Weights of a small transformer language model.
Size: width 256, 2 heads of 128, MLP 704 GeGLU, vocabulary 2048, 24.3M parameters.
Architecture: no biases in attention or MLP, hashed n-gram embeddings, skips across layers, capped logits.
Training: a variant of Muon for these matrices, 12757 steps.
Each number is 200 + 20 x the weight over its row's rms, rounded and kept within 0 to 999. Layers, rows and columns count from 0. The size before them is the row's rms in percent of the matrix's.

# gate: layer 10 MLP gate, 704x256, rms 0.19, rows 285-293, columns 0-255
# up: layer 10 MLP up, 704x256, rms 0.205, rows 285-293, columns 0-255
# down: layer 10 MLP down (transposed), 704x256, rms 0.12, rows 285-293, columns 0-255
gate285,099,203,235,183,224,226,197,184,209,178,227,203,157,196,202,196,229,182,233,236,179,179,239,193,194,207,185,170,211,206,193,167,171,222,160,172,227,160,219,213,239,196,167,193,226,194,182,225,215,204,197,231,204,203,205,180,178,242,224,213,201,213,197,195,213,185,216,194,216,175,214,203,173,173,195,187,177,201,223,206,173,215,185,231,221,215,201,208,206,212,185,208,220,230,214,179,181,197,215,209,207,216,173,183,206,217,194,208,238,219,239,227,153,217,181,163,186,177,206,206,192,196,200,244,210,213,197,191,189,214,196,186,207,193,212,180,185,202,188,210,208,202,225,196,175,206,196,209,199,202,164,210,180,208,171,207,186,184,195,192,214,175,215,192,252,164,164,204,169,215,234,207,200,190,142,220,232,205,205,203,208,199,195,195,200,191,205,176,188,201,210,199,179,204,217,176,196,221,162,186,207,182,202,211,214,186,243,198,191,233,219,180,200,175,178,229,206,161,214,205,208,179,194,166,194,188,179,231,187,223,206,200,242,189,217,187,202,238,208,214,196,171,189,194,228,191,191,227,245,194,201,205,197,223,168,191,227
up285,097,204,214,210,235,191,221,208,187,175,196,198,223,228,178,186,224,188,201,187,212,205,190,215,234,216,206,226,198,167,209,201,188,165,209,206,187,202,186,206,196,218,167,169,227,198,192,215,195,191,219,165,189,223,198,229,192,205,181,185,240,192,220,203,211,151,222,242,186,202,191,170,203,232,200,227,228,204,146,232,191,199,217,207,210,225,161,221,202,170,201,188,234,206,217,231,210,228,209,230,171,181,164,224,210,207,214,203,207,202,221,232,222,213,194,203,193,179,212,225,195,214,171,192,170,201,204,224,243,189,171,231,171,185,190,222,233,228,212,230,204,211,187,196,224,222,194,187,199,226,204,214,202,224,209,192,224,194,231,215,217,199,181,206,202,191,204,209,227,208,199,208,188,197,176,226,202,182,209,206,201,195,224,218,221,230,196,163,220,192,223,201,157,207,202,189,174,210,216,201,223,215,214,220,205,198,229,204,188,196,198,217,248,222,193,200,223,219,180,235,220,185,210,213,202,250,229,182,195,198,168,173,188,166,201,230,233,216,176,214,228,225,181,182,218,192,219,202,185,186,213,218,219,203,227,178,250
down285,100,166,168,216,220,213,191,198,168,203,218,232,199,209,206,215,183,199,216,224,224,195,208,194,201,230,231,252,198,209,170,213,203,222,188,159,179,205,213,172,207,234,187,166,188,199,223,226,194,189,191,202,199,255,192,176,235,182,244,176,213,200,220,193,191,224,183,190,214,148,146,247,192,170,198,212,207,223,193,183,211,183,222,219,183,191,256,206,207,192,207,203,197,205,174,228,215,199,204,195,187,175,188,186,189,223,201,225,204,210,196,194,180,210,211,204,156,216,208,212,218,214,199,211,227,187,194,167,178,201,186,191,236,172,204,215,191,223,188,190,203,186,165,222,173,207,203,217,204,149,217,195,185,192,168,224,236,198,187,198,202,160,200,192,231,197,198,186,191,190,194,234,179,188,161,194,180,212,203,210,179,206,187,174,192,215,170,157,221,207,212,202,209,193,159,233,225,219,182,193,191,175,186,202,171,223,209,189,173,203,196,214,186,212,215,198,184,210,228,217,199,182,201,198,168,210,195,204,216,177,193,191,188,229,225,209,199,202,196,208,162,169,206,186,205,205,220,222,239,202,177,197,198,198,153,198,199
gate286,099,230,183,220,194,208,208,185,199,210,185,190,211,188,194,162,184,222,202,179,174,191,245,201,222,191,250,234,213,202,225,226,168,215,196,203,200,180,209,224,221,206,228,206,199,201,166,199,206,181,211,187,177,203,198,194,200,217,181,193,225,193,229,206,181,154,183,229,215,215,220,193,233,169,178,232,211,196,191,192,171,183,190,158,222,169,171,174,189,214,222,196,220,201,218,152,172,227,189,169,204,226,175,189,182,205,252,178,192,235,221,201,250,216,172,216,206,167,208,195,161,198,217,217,214,224,224,199,206,180,235,181,227,210,227,185,194,219,195,173,228,206,218,200,218,193,210,198,188,195,207,174,151,204,209,213,175,237,180,182,195,199,181,216,192,224,221,204,211,201,157,205,217,213,238,142,206,186,205,181,235,217,187,193,196,197,221,187,224,177,200,193,204,186,197,232,209,196,172,225,219,214,180,209,181,202,224,210,187,199,200,175,173,209,209,200,173,198,175,215,163,215,206,160,238,216,192,217,179,202,194,202,191,191,205,161,203,198,202,215,181,212,197,226,208,196,217,213,200,189,217,188,212,209,205,193,200
up286,090,177,176,204,219,235,183,222,176,189,222,196,201,212,218,238,186,177,218,218,175,172,203,185,181,217,179,207,183,152,193,198,181,200,219,222,174,169,218,211,209,199,209,214,204,230,185,212,190,191,191,174,183,220,209,189,224,211,210,198,198,166,209,225,184,205,161,197,219,207,195,185,179,208,205,175,216,176,177,181,270,253,240,180,201,181,172,242,224,194,200,219,197,175,228,170,206,209,190,216,194,234,179,193,180,200,191,194,202,191,204,186,209,214,206,217,194,177,211,209,219,198,209,201,170,215,204,202,231,173,221,216,195,222,181,210,197,188,187,205,228,184,203,231,191,212,223,203,216,229,219,223,191,197,194,173,188,188,211,220,212,212,189,230,213,220,169,209,239,209,205,197,178,204,213,199,231,220,215,219,208,170,171,186,206,200,206,223,249,204,201,173,213,234,178,225,181,189,236,220,190,200,202,200,177,181,212,190,238,223,186,187,211,180,193,182,195,215,192,208,171,204,207,223,203,198,190,246,225,223,202,166,214,205,194,209,208,231,234,232,156,188,209,220,194,201,188,141,227,196,191,205,199,232,241,201,186
down286,094,232,194,190,217,206,175,236,196,201,190,129,202,223,211,232,207,224,158,225,195,204,213,210,179,222,216,173,207,208,222,200,196,181,208,198,176,217,203,215,212,196,174,202,201,164,206,197,197,175,205,202,198,186,234,203,247,196,195,194,182,217,210,233,192,160,197,212,165,224,217,166,179,195,197,205,195,220,191,222,219,151,215,195,224,209,173,218,184,218,227,228,179,194,194,219,208,217,167,180,159,181,182,206,173,175,183,211,171,226,166,164,214,217,186,202,205,177,195,237,186,183,212,205,210,208,233,191,176,170,205,225,209,208,207,224,192,233,203,179,198,183,197,204,217,225,199,191,220,203,193,188,218,196,209,217,167,173,196,219,200,181,211,205,182,211,190,179,197,224,183,214,201,184,185,193,220,213,185,209,204,166,204,233,191,183,216,170,219,175,180,217,202,178,200,246,201,204,183,225,166,220,182,186,202,183,203,225,203,221,175,215,191,187,203,220,219,187,230,179,194,217,185,167,199,209,188,187,200,176,228,219,204,216,177,247,190,165,186,207,171,168,202,182,194,204,181,148,184,195,184,220,168,218,225,182,241
gate287,096,208,192,216,194,206,167,207,209,196,176,205,191,207,176,170,175,181,194,196,225,204,189,239,203,205,212,203,183,195,184,200,193,225,191,206,206,215,201,231,213,173,202,193,197,169,200,198,194,197,203,196,235,171,222,205,203,215,201,236,235,235,234,157,210,211,199,188,183,150,198,181,196,189,198,179,216,182,225,186,187,173,145,195,187,207,236,180,180,217,205,200,201,236,175,172,214,222,246,211,222,195,216,187,173,217,208,181,216,141,236,162,194,209,189,201,219,217,161,205,198,212,228,180,208,198,177,210,228,200,219,234,225,219,167,196,184,191,230,194,178,194,205,221,222,217,207,158,196,189,218,178,210,200,232,192,208,183,203,182,195,202,179,212,215,201,222,201,210,165,226,224,200,218,187,202,198,186,183,181,207,190,199,195,196,185,194,199,230,154,245,182,190,185,199,238,223,243,184,174,229,168,175,199,202,198,204,165,225,176,197,214,198,218,197,181,156,208,197,213,192,218,180,205,182,206,208,200,202,169,197,187,214,177,234,222,226,185,177,185,155,228,208,197,169,202,222,194,172,196,188,227,173,201,185,188,193
up287,103,167,215,231,224,202,174,204,199,208,209,205,189,225,227,196,177,223,217,187,200,188,217,201,200,208,195,222,227,195,173,193,182,214,201,230,188,202,214,211,221,195,188,211,197,190,230,199,206,192,216,175,203,176,209,222,226,181,221,181,196,198,199,174,189,164,178,179,205,185,234,193,156,213,196,191,248,185,233,217,216,155,179,252,174,178,239,191,201,206,197,161,234,226,201,217,198,214,208,205,227,219,168,184,208,181,194,195,218,177,225,225,227,193,207,226,206,220,205,201,192,168,207,168,168,188,194,176,202,206,191,184,181,172,220,212,201,216,200,249,206,187,237,224,194,204,210,175,177,190,227,178,186,199,222,183,179,199,212,179,207,197,254,204,175,183,197,177,235,211,185,181,212,215,211,219,180,197,212,181,189,167,181,203,185,193,228,205,194,204,240,210,219,177,219,182,218,201,218,218,223,192,198,200,228,195,182,177,164,179,231,211,164,188,197,218,232,183,236,195,213,229,189,226,215,222,178,180,178,225,172,203,232,197,204,215,208,196,235,246,220,211,182,208,160,207,210,181,194,208,179,183,192,201,176,173,181
down287,102,208,198,187,182,234,208,233,177,202,204,211,207,185,169,190,180,193,145,190,192,199,159,164,179,193,189,191,202,214,222,195,174,217,200,226,207,196,212,208,188,189,224,229,196,178,190,212,243,152,198,212,232,192,233,189,216,195,185,236,182,178,219,180,230,227,200,191,201,216,202,184,165,223,215,222,231,237,219,200,194,236,220,187,202,211,199,180,200,209,197,180,214,174,213,183,181,189,152,208,190,170,216,194,176,192,216,196,223,216,205,195,175,225,194,206,176,214,221,184,215,172,207,188,220,211,165,180,199,172,228,180,189,175,182,204,144,213,194,224,242,194,184,197,186,192,230,199,164,202,206,212,217,216,191,225,202,173,202,156,159,224,178,209,242,202,182,174,177,202,186,181,187,184,204,195,207,174,232,217,191,166,233,184,210,153,170,180,173,191,212,222,188,187,180,213,230,201,178,212,210,235,186,214,181,176,198,208,210,190,183,219,185,189,207,159,201,218,187,182,186,199,187,170,211,195,189,206,217,217,196,164,189,201,176,200,202,189,200,214,176,185,203,214,181,222,208,185,212,229,186,216,197,178,180,229,218
gate288,102,220,179,190,194,215,209,217,215,234,229,180,195,152,185,226,197,187,192,196,186,227,181,180,187,228,148,216,186,220,224,218,254,210,212,229,214,208,195,198,202,190,181,212,189,198,134,213,179,208,209,236,201,189,231,254,195,210,182,215,203,201,176,212,208,173,198,185,203,183,217,192,188,212,205,195,153,200,218,224,232,219,164,199,233,221,220,201,189,202,175,202,184,181,234,162,201,252,210,210,215,172,239,198,220,189,211,210,206,190,191,210,212,214,208,215,220,243,155,205,196,198,217,194,217,190,192,209,215,171,202,214,197,200,217,243,195,207,233,208,192,208,185,155,194,202,210,178,187,184,212,206,221,185,209,222,212,194,175,195,192,223,228,199,188,205,202,195,205,209,189,196,194,225,223,209,184,223,164,221,181,202,210,212,194,228,204,232,203,179,203,212,214,224,244,178,209,195,194,187,211,206,206,217,206,188,204,199,180,207,244,177,209,212,203,191,211,185,243,216,193,171,218,215,182,207,218,216,166,232,202,200,200,175,178,226,206,232,221,238,211,190,204,215,215,217,189,212,153,181,203,210,169,163,220,212,205
up288,095,165,160,190,200,152,208,163,213,220,228,195,215,210,208,195,219,197,186,192,169,203,173,185,179,219,240,198,208,199,238,185,215,186,209,187,195,212,194,215,207,193,235,226,201,193,191,240,174,175,197,176,211,187,200,192,249,209,196,191,228,218,184,194,198,168,201,197,170,251,205,184,220,177,191,219,223,191,216,204,201,168,222,206,208,192,218,218,195,192,205,199,202,193,172,187,192,220,210,234,215,256,179,194,208,230,174,199,226,213,215,233,190,200,172,199,163,178,220,199,203,203,207,191,220,209,194,188,199,203,186,209,203,199,206,184,204,206,214,148,206,222,194,183,192,259,184,202,154,212,184,182,181,189,188,179,199,235,201,194,213,217,189,224,212,202,212,198,204,182,182,193,191,199,168,193,171,217,195,200,170,209,207,204,185,186,172,202,185,212,169,218,211,194,185,221,192,204,248,177,203,228,169,196,178,202,190,187,167,185,201,204,196,197,228,211,212,227,220,215,219,193,204,198,206,219,211,166,185,167,165,226,191,218,218,167,204,168,165,209,166,194,213,197,210,203,176,177,193,214,176,245,214,232,149,236,224
down288,101,177,181,222,226,250,180,194,223,227,197,189,192,211,229,163,188,188,210,197,222,208,188,192,233,190,189,228,234,199,200,247,193,212,194,211,212,232,193,204,181,192,209,207,158,190,201,183,178,214,188,185,232,232,176,226,183,190,191,199,178,192,194,209,199,202,191,211,201,243,172,194,207,160,181,199,187,206,212,196,192,182,197,190,204,220,203,223,201,228,182,182,243,196,182,189,196,200,221,187,189,207,221,184,194,177,188,174,191,200,154,232,205,172,210,173,210,232,179,178,198,195,177,194,207,185,196,191,201,208,236,208,199,186,211,201,170,209,186,204,156,190,196,220,202,168,230,221,187,221,172,232,160,205,183,190,224,189,223,182,194,212,194,215,177,199,180,184,208,186,180,206,186,201,242,213,217,183,164,231,206,240,224,211,186,170,188,204,191,153,233,210,228,200,229,186,207,205,201,192,192,201,211,189,228,211,221,225,233,228,187,204,178,194,229,224,169,216,217,190,189,194,229,190,244,238,184,176,228,214,201,173,234,188,175,208,226,194,218,176,205,219,183,186,202,213,228,222,217,179,218,193,159,209,196,172,160
gate289,100,160,215,203,216,215,194,211,207,185,210,163,176,178,199,190,270,179,166,195,174,211,174,202,211,235,189,185,221,244,198,197,195,198,208,224,206,188,206,194,204,192,205,190,193,166,178,180,199,191,240,200,224,185,175,229,189,179,191,182,215,214,190,215,200,191,168,167,221,190,172,220,206,180,171,219,215,224,205,244,245,189,209,201,204,172,222,174,196,206,214,224,229,197,187,165,218,193,223,227,191,195,205,220,254,201,176,231,204,176,212,190,228,207,179,184,213,194,219,205,178,195,213,194,199,217,180,198,210,200,194,210,190,223,204,225,189,211,177,188,215,175,179,213,165,184,186,158,219,208,235,194,168,204,204,147,184,211,220,167,193,227,198,195,211,244,194,204,203,204,178,197,212,217,213,226,193,222,203,225,191,236,195,194,217,208,168,196,196,209,210,159,188,191,203,193,196,195,192,187,202,183,216,185,207,201,216,215,226,182,207,189,186,204,204,225,186,182,204,223,172,218,198,200,170,200,199,167,199,177,155,234,212,192,187,204,186,184,178,207,230,162,175,221,212,193,184,214,194,180,143,175,169,191,197,207,235
up289,100,224,207,222,212,196,199,202,187,185,201,230,185,239,168,228,173,232,227,185,191,213,184,193,177,203,189,193,254,184,191,228,168,216,202,217,161,137,197,220,180,210,195,206,223,195,218,192,202,218,183,208,214,214,182,206,171,220,186,194,201,213,182,193,205,189,196,226,215,183,225,246,181,184,213,193,188,183,202,209,171,197,196,223,177,215,188,207,222,204,210,198,190,216,183,213,171,202,226,179,206,187,202,192,129,178,222,195,191,224,168,202,178,193,217,189,212,230,187,231,180,197,233,196,151,167,199,215,229,222,201,204,211,175,159,204,218,176,237,205,188,201,195,198,200,228,193,186,208,215,148,211,206,193,170,175,170,202,211,224,234,163,230,201,187,211,191,196,186,212,213,195,224,178,198,173,212,201,178,186,189,208,210,229,185,204,210,207,199,201,173,232,229,206,196,188,170,195,184,196,191,170,202,236,195,203,191,213,185,183,236,234,186,161,173,213,232,207,229,205,230,187,205,221,227,199,185,202,187,209,210,173,182,208,219,198,199,195,225,220,190,221,211,163,208,217,224,206,205,216,197,222,230,237,209,219,219
down289,099,205,243,182,218,182,193,212,214,177,238,185,188,189,206,180,199,195,242,198,198,187,143,197,214,194,209,198,230,183,191,186,198,220,197,191,165,209,217,202,212,189,241,222,194,205,190,169,193,196,151,188,178,184,225,232,152,213,171,200,196,194,207,203,201,199,179,213,193,203,202,172,219,214,235,163,169,206,205,225,182,188,188,178,248,170,199,204,200,243,172,198,197,182,235,174,193,219,226,215,213,189,181,233,204,168,196,212,208,222,182,188,209,197,182,206,189,244,205,217,201,184,230,183,186,173,191,188,197,179,224,199,203,188,198,214,203,207,182,191,193,190,152,194,204,194,210,191,208,175,199,240,200,183,238,182,203,217,196,176,207,207,165,189,149,173,191,186,197,181,191,201,152,178,237,174,202,206,172,197,196,199,218,182,213,206,220,189,189,197,193,229,199,233,193,163,205,231,184,180,207,170,219,184,192,188,160,219,205,164,177,200,208,197,214,167,216,202,168,213,174,184,209,209,190,175,207,200,184,226,181,202,193,153,172,190,176,191,204,188,198,239,182,186,183,171,195,179,180,187,176,186,211,225,199,201,210
gate290,113,226,215,232,220,170,216,179,220,211,193,170,221,185,220,191,210,180,197,187,204,174,185,190,217,217,181,218,216,186,204,171,180,171,205,229,196,167,186,223,173,188,197,161,218,201,197,209,209,249,166,182,168,179,148,185,256,195,179,238,215,224,223,191,177,208,189,211,196,162,234,182,214,208,201,207,211,198,208,200,175,187,219,184,192,207,189,193,205,201,180,226,211,215,224,214,217,208,184,210,206,201,151,169,195,189,172,198,150,198,205,219,178,199,162,184,177,189,225,225,224,208,195,228,176,209,202,201,199,182,185,234,211,187,219,235,203,196,183,221,205,227,180,197,213,216,204,189,196,224,208,172,164,215,207,203,207,211,197,193,192,173,182,202,177,174,180,192,217,189,237,179,205,180,221,188,196,213,217,185,183,209,197,210,191,178,190,216,197,197,214,178,204,197,208,181,200,219,183,152,203,168,197,211,172,198,204,186,208,215,248,231,220,206,197,224,158,228,184,190,180,203,202,169,196,200,216,202,224,187,179,200,189,159,205,177,223,157,231,190,206,208,221,212,242,199,193,213,245,186,166,180,214,187,202,165,209
up290,109,184,190,193,164,211,212,212,172,158,193,202,195,226,161,203,211,221,231,191,229,205,174,217,220,207,184,195,210,214,195,192,209,216,173,199,177,213,201,175,196,182,204,188,196,220,190,188,180,222,191,193,208,196,203,179,155,184,163,171,185,191,196,203,220,162,181,196,168,185,191,201,210,190,178,165,166,214,244,196,223,185,174,242,161,221,226,207,169,181,175,198,206,186,242,190,172,174,203,213,214,202,196,220,200,181,206,226,196,201,168,200,194,184,227,194,248,217,211,200,187,218,218,216,197,206,209,223,174,222,223,197,206,229,215,167,230,209,224,188,198,229,199,179,204,202,230,240,195,200,174,176,198,213,212,222,166,231,155,192,174,212,188,212,197,216,178,207,194,242,204,210,185,203,169,179,214,199,188,184,191,215,234,226,215,188,168,212,205,196,174,175,200,205,189,185,191,210,186,210,210,204,199,213,230,185,179,233,203,158,216,197,208,171,199,217,215,219,186,235,209,206,186,237,170,221,188,209,196,224,211,240,204,230,177,180,188,176,200,197,204,179,234,220,204,201,184,189,154,199,183,185,166,216,239,207,192
down290,110,187,195,191,186,229,199,212,227,222,185,176,175,220,200,209,175,202,180,199,196,207,227,210,168,179,189,227,182,226,219,194,206,202,222,191,193,189,194,209,213,193,209,218,194,214,149,202,180,225,206,186,213,204,233,225,145,199,189,184,194,185,192,172,203,206,168,182,218,145,195,168,182,198,217,219,203,217,196,196,181,173,202,206,182,191,197,193,193,178,227,200,184,197,166,193,234,177,181,160,237,183,212,239,208,190,219,208,201,194,213,202,214,189,191,180,210,196,207,207,182,197,222,179,182,177,203,205,175,185,208,205,184,209,182,193,207,153,184,183,178,194,214,216,151,168,202,234,188,195,239,216,241,204,217,178,170,161,186,224,193,215,219,209,189,247,244,226,197,200,224,243,219,178,189,213,208,183,218,217,180,200,200,165,216,204,195,225,207,186,207,158,188,217,174,181,199,219,232,215,174,215,212,175,205,198,215,183,226,204,242,180,173,201,187,155,218,191,190,200,186,194,190,198,147,217,216,189,210,254,245,205,235,194,208,210,210,196,193,202,213,209,211,189,194,203,215,182,193,201,231,196,203,171,208,221,195
gate291,093,232,201,210,209,199,176,215,194,200,215,210,243,231,210,205,177,250,231,222,212,192,199,207,209,190,154,207,233,206,181,192,179,196,202,188,185,195,199,197,207,194,207,202,197,205,213,193,211,204,241,235,194,224,183,202,203,158,189,199,189,193,213,200,223,185,211,202,234,206,202,232,191,214,175,205,229,197,181,205,223,201,207,177,198,198,242,176,210,240,177,214,205,199,156,215,178,192,195,223,163,189,167,199,227,195,214,200,200,189,213,183,218,175,194,179,215,168,206,233,202,226,209,192,204,235,180,188,202,154,210,188,222,223,194,183,220,230,202,171,193,176,156,203,236,195,208,197,221,179,190,199,224,210,178,220,200,213,190,197,239,179,189,190,164,209,214,193,175,201,215,172,214,245,182,203,172,215,202,210,202,192,185,181,230,215,219,191,205,204,218,199,195,192,213,198,246,199,196,220,187,228,205,198,204,217,198,211,199,172,210,206,199,200,182,176,206,167,226,267,175,181,192,206,216,206,201,223,163,192,177,208,165,184,227,168,197,177,239,231,168,200,190,188,205,233,231,195,178,197,259,180,173,202,215,215,209
up291,093,180,187,160,165,226,227,171,175,196,201,192,196,189,200,188,189,181,198,163,224,214,210,220,209,200,187,174,166,212,176,194,207,189,178,215,220,177,201,211,218,171,202,177,211,191,203,196,208,206,186,189,232,207,203,211,239,210,182,193,190,219,204,212,180,203,212,193,215,215,199,212,212,230,173,194,195,219,195,165,218,213,205,203,177,173,191,213,164,186,176,186,254,200,216,196,187,177,217,197,201,221,204,225,206,192,239,194,233,209,172,232,216,254,178,223,212,209,205,159,227,185,229,186,199,174,223,195,159,166,178,180,190,182,226,212,208,167,208,202,223,197,201,220,202,180,194,163,210,180,208,192,222,214,244,179,213,175,175,209,177,223,227,231,156,181,204,153,187,207,196,218,201,154,205,200,204,185,199,175,180,164,175,214,192,204,212,222,183,164,197,207,192,215,207,211,223,233,174,217,150,185,194,220,211,217,195,154,213,167,185,214,194,197,187,196,185,172,212,187,209,191,189,197,181,186,237,187,220,190,203,221,169,190,203,171,212,208,182,199,193,197,206,201,217,186,157,213,208,158,171,192,183,183,194,211,193
down291,091,170,225,220,227,208,144,204,244,195,208,207,193,191,197,182,205,174,215,170,221,180,213,220,214,215,172,191,195,205,188,202,214,201,230,232,199,220,232,202,181,219,211,227,215,193,209,174,191,233,199,205,194,169,229,156,188,194,214,203,212,193,204,165,177,189,227,188,224,150,189,190,180,211,188,206,170,164,177,243,151,173,202,199,220,191,179,187,233,199,197,196,205,214,184,163,207,192,183,229,188,213,158,209,179,222,196,229,196,182,209,201,207,170,185,160,189,194,201,190,208,181,157,229,224,220,209,191,225,207,224,223,210,236,203,192,182,181,218,200,153,194,181,219,210,211,187,191,250,204,189,183,142,197,153,225,174,228,203,192,204,219,158,200,220,183,231,165,204,237,189,207,205,195,188,246,208,220,205,198,212,193,236,204,180,230,188,191,192,200,222,216,193,207,191,185,207,220,186,232,233,209,223,206,204,191,192,193,183,204,202,188,170,209,209,188,209,198,179,178,191,199,194,235,204,208,216,221,193,181,207,198,195,198,205,161,184,207,208,192,175,189,197,202,201,193,199,213,212,222,202,204,188,181,191,217,175
gate292,092,204,217,256,213,203,234,189,200,171,208,176,187,211,240,214,203,221,175,188,193,188,201,190,220,185,198,224,182,209,221,185,178,185,150,210,197,212,214,158,214,194,218,156,185,215,193,203,223,227,212,213,210,164,205,199,174,187,225,216,220,221,226,215,196,168,199,238,210,201,199,206,221,204,196,171,207,209,186,216,188,195,186,251,216,217,222,211,219,249,188,223,195,216,221,169,225,209,198,248,182,225,207,210,235,202,194,181,220,254,199,235,198,200,222,195,204,205,170,183,186,215,211,171,181,206,223,208,201,217,245,210,180,228,196,204,213,186,188,173,184,183,200,205,195,232,225,176,190,214,209,190,174,190,173,157,225,171,178,195,185,196,177,223,200,205,198,203,163,185,168,204,232,240,201,234,216,168,209,164,214,207,213,203,193,227,212,169,231,196,210,169,221,219,185,198,221,175,165,231,189,199,214,194,191,177,210,190,186,211,204,190,223,183,190,214,204,218,225,191,195,208,187,202,220,184,226,180,200,188,202,167,163,176,212,194,202,200,205,221,208,222,197,199,212,215,206,183,170,216,211,202,165,164,202,208,186
up292,099,212,212,201,174,183,203,191,213,218,194,251,220,161,169,234,208,159,220,224,209,253,196,152,215,218,200,213,178,201,208,204,181,179,244,174,169,188,200,198,183,211,227,226,210,183,195,188,191,208,197,211,192,172,184,193,232,198,205,203,157,220,189,227,163,212,208,206,165,196,199,223,190,190,184,194,223,192,192,162,216,216,197,161,192,206,208,245,241,162,187,197,212,242,185,190,181,179,211,205,234,178,186,176,221,180,208,212,207,184,209,148,211,221,190,176,182,189,190,194,222,169,200,200,200,209,249,204,176,206,192,207,223,165,194,197,188,200,229,211,208,209,191,236,207,187,161,190,213,183,205,234,177,185,215,223,185,195,187,206,165,187,201,199,223,170,211,190,202,233,207,163,210,205,165,196,177,212,163,238,185,236,178,201,190,215,185,234,223,228,196,219,197,208,202,197,191,227,223,164,224,168,219,195,201,219,188,192,192,183,194,181,190,207,189,176,190,213,215,214,210,180,209,199,195,215,204,180,205,176,194,210,163,215,194,223,169,180,172,209,218,199,190,212,202,209,194,216,200,203,186,205,185,228,217,219,193
down292,097,231,172,171,203,201,217,234,210,157,227,211,195,169,195,175,204,195,213,189,203,176,217,188,190,162,172,211,184,200,222,206,196,197,178,205,215,210,202,199,181,215,170,206,191,209,200,211,233,215,255,169,228,197,206,217,224,147,205,199,170,182,183,152,181,195,184,183,205,209,168,205,222,182,173,222,164,189,197,209,220,204,198,200,239,169,210,218,199,213,206,226,161,189,180,256,240,172,193,217,202,197,181,209,215,231,226,219,180,172,208,221,189,185,185,202,187,181,194,188,198,192,210,200,229,182,194,211,243,209,186,185,201,204,226,198,225,212,247,208,199,194,171,194,192,195,169,190,192,194,198,228,223,217,226,188,173,186,170,207,199,183,196,192,182,185,189,218,186,200,188,216,211,203,180,163,217,191,177,211,223,205,186,180,218,219,230,198,175,205,190,202,237,196,213,221,167,218,195,211,194,240,230,197,182,212,187,174,173,196,174,179,228,223,219,161,186,185,213,193,236,209,182,195,211,242,185,208,190,191,183,194,186,212,228,214,208,228,175,176,219,177,199,181,189,220,155,208,203,218,205,168,212,208,206,184,218
gate293,108,197,210,219,192,214,238,171,260,183,196,177,192,194,183,185,220,207,155,185,214,205,197,191,239,199,196,197,177,211,195,209,201,183,173,216,185,217,187,210,223,201,179,197,207,194,210,244,169,242,182,207,219,207,230,240,200,218,227,198,169,210,211,220,205,210,204,206,225,189,194,229,195,169,228,211,204,210,178,173,217,234,222,193,196,187,181,179,193,188,181,204,182,208,218,231,203,199,208,167,203,190,203,218,209,193,168,238,215,222,190,145,220,211,208,201,168,228,192,242,199,175,163,226,173,200,185,210,214,159,221,213,210,207,171,189,201,200,227,190,170,177,199,214,198,216,190,205,185,173,211,179,199,218,210,177,223,203,207,220,188,181,219,192,197,244,203,235,201,191,199,191,183,196,236,154,185,191,180,241,228,183,166,206,219,191,198,168,204,201,199,199,191,193,194,221,216,214,237,160,207,223,192,205,201,216,185,192,199,190,196,189,228,191,188,207,192,175,187,197,217,222,197,192,263,143,203,190,203,195,182,231,244,223,183,229,198,240,198,189,223,188,197,221,221,204,206,204,189,204,183,203,195,214,207,212,211
up293,103,216,221,199,192,172,201,187,139,213,206,216,151,199,187,188,219,194,197,220,235,201,191,180,209,227,208,191,226,213,171,194,187,217,167,191,202,223,224,174,168,213,203,160,192,194,245,198,214,210,208,187,227,208,188,199,205,196,224,254,184,209,190,190,214,198,177,189,193,191,227,206,200,175,199,201,207,193,195,176,204,215,221,176,201,200,183,184,200,180,201,196,204,168,202,205,195,181,190,171,160,214,210,198,167,219,201,206,206,234,161,210,204,233,206,229,206,176,168,180,210,179,160,228,239,186,190,217,210,177,157,178,203,229,180,205,186,199,183,159,174,194,202,230,224,178,225,176,207,185,191,217,217,201,231,259,206,216,177,222,216,206,195,177,194,197,183,191,212,187,208,195,193,197,155,168,209,154,169,186,211,221,232,192,213,161,197,187,185,207,213,230,173,210,196,209,210,180,198,197,215,198,162,232,221,178,175,194,207,217,232,206,185,210,197,201,204,207,173,214,215,185,202,208,209,160,190,191,183,239,213,190,226,206,204,208,231,228,209,211,216,196,195,191,205,184,190,206,196,216,187,216,198,241,159,222,223
down293,107,199,190,193,222,193,186,180,186,184,192,212,188,214,201,205,195,216,160,238,203,237,176,176,195,179,219,204,198,217,214,215,209,215,173,207,194,218,222,210,177,219,189,212,222,211,248,178,222,205,195,179,228,213,223,234,202,205,226,209,214,193,210,167,178,231,229,193,216,192,228,213,224,217,193,221,185,193,220,209,250,170,205,176,218,183,227,177,204,208,183,200,222,190,198,213,168,219,219,218,220,194,205,183,197,210,221,203,180,195,178,197,199,173,200,204,172,220,222,191,164,170,207,180,188,198,211,205,208,160,227,170,196,190,190,172,234,189,184,177,172,173,208,219,220,178,220,207,188,224,155,202,197,218,195,195,197,207,187,217,204,206,188,212,174,198,212,243,202,192,227,192,209,188,196,200,201,197,169,193,183,200,193,232,191,228,201,225,186,187,188,163,230,181,158,166,177,192,191,201,238,199,223,194,208,234,240,207,235,206,193,232,195,218,208,215,207,185,210,212,162,228,208,168,150,199,165,207,166,219,191,195,177,232,229,175,184,187,226,193,182,213,198,244,185,173,211,211,188,198,227,242,159,202,192,174,200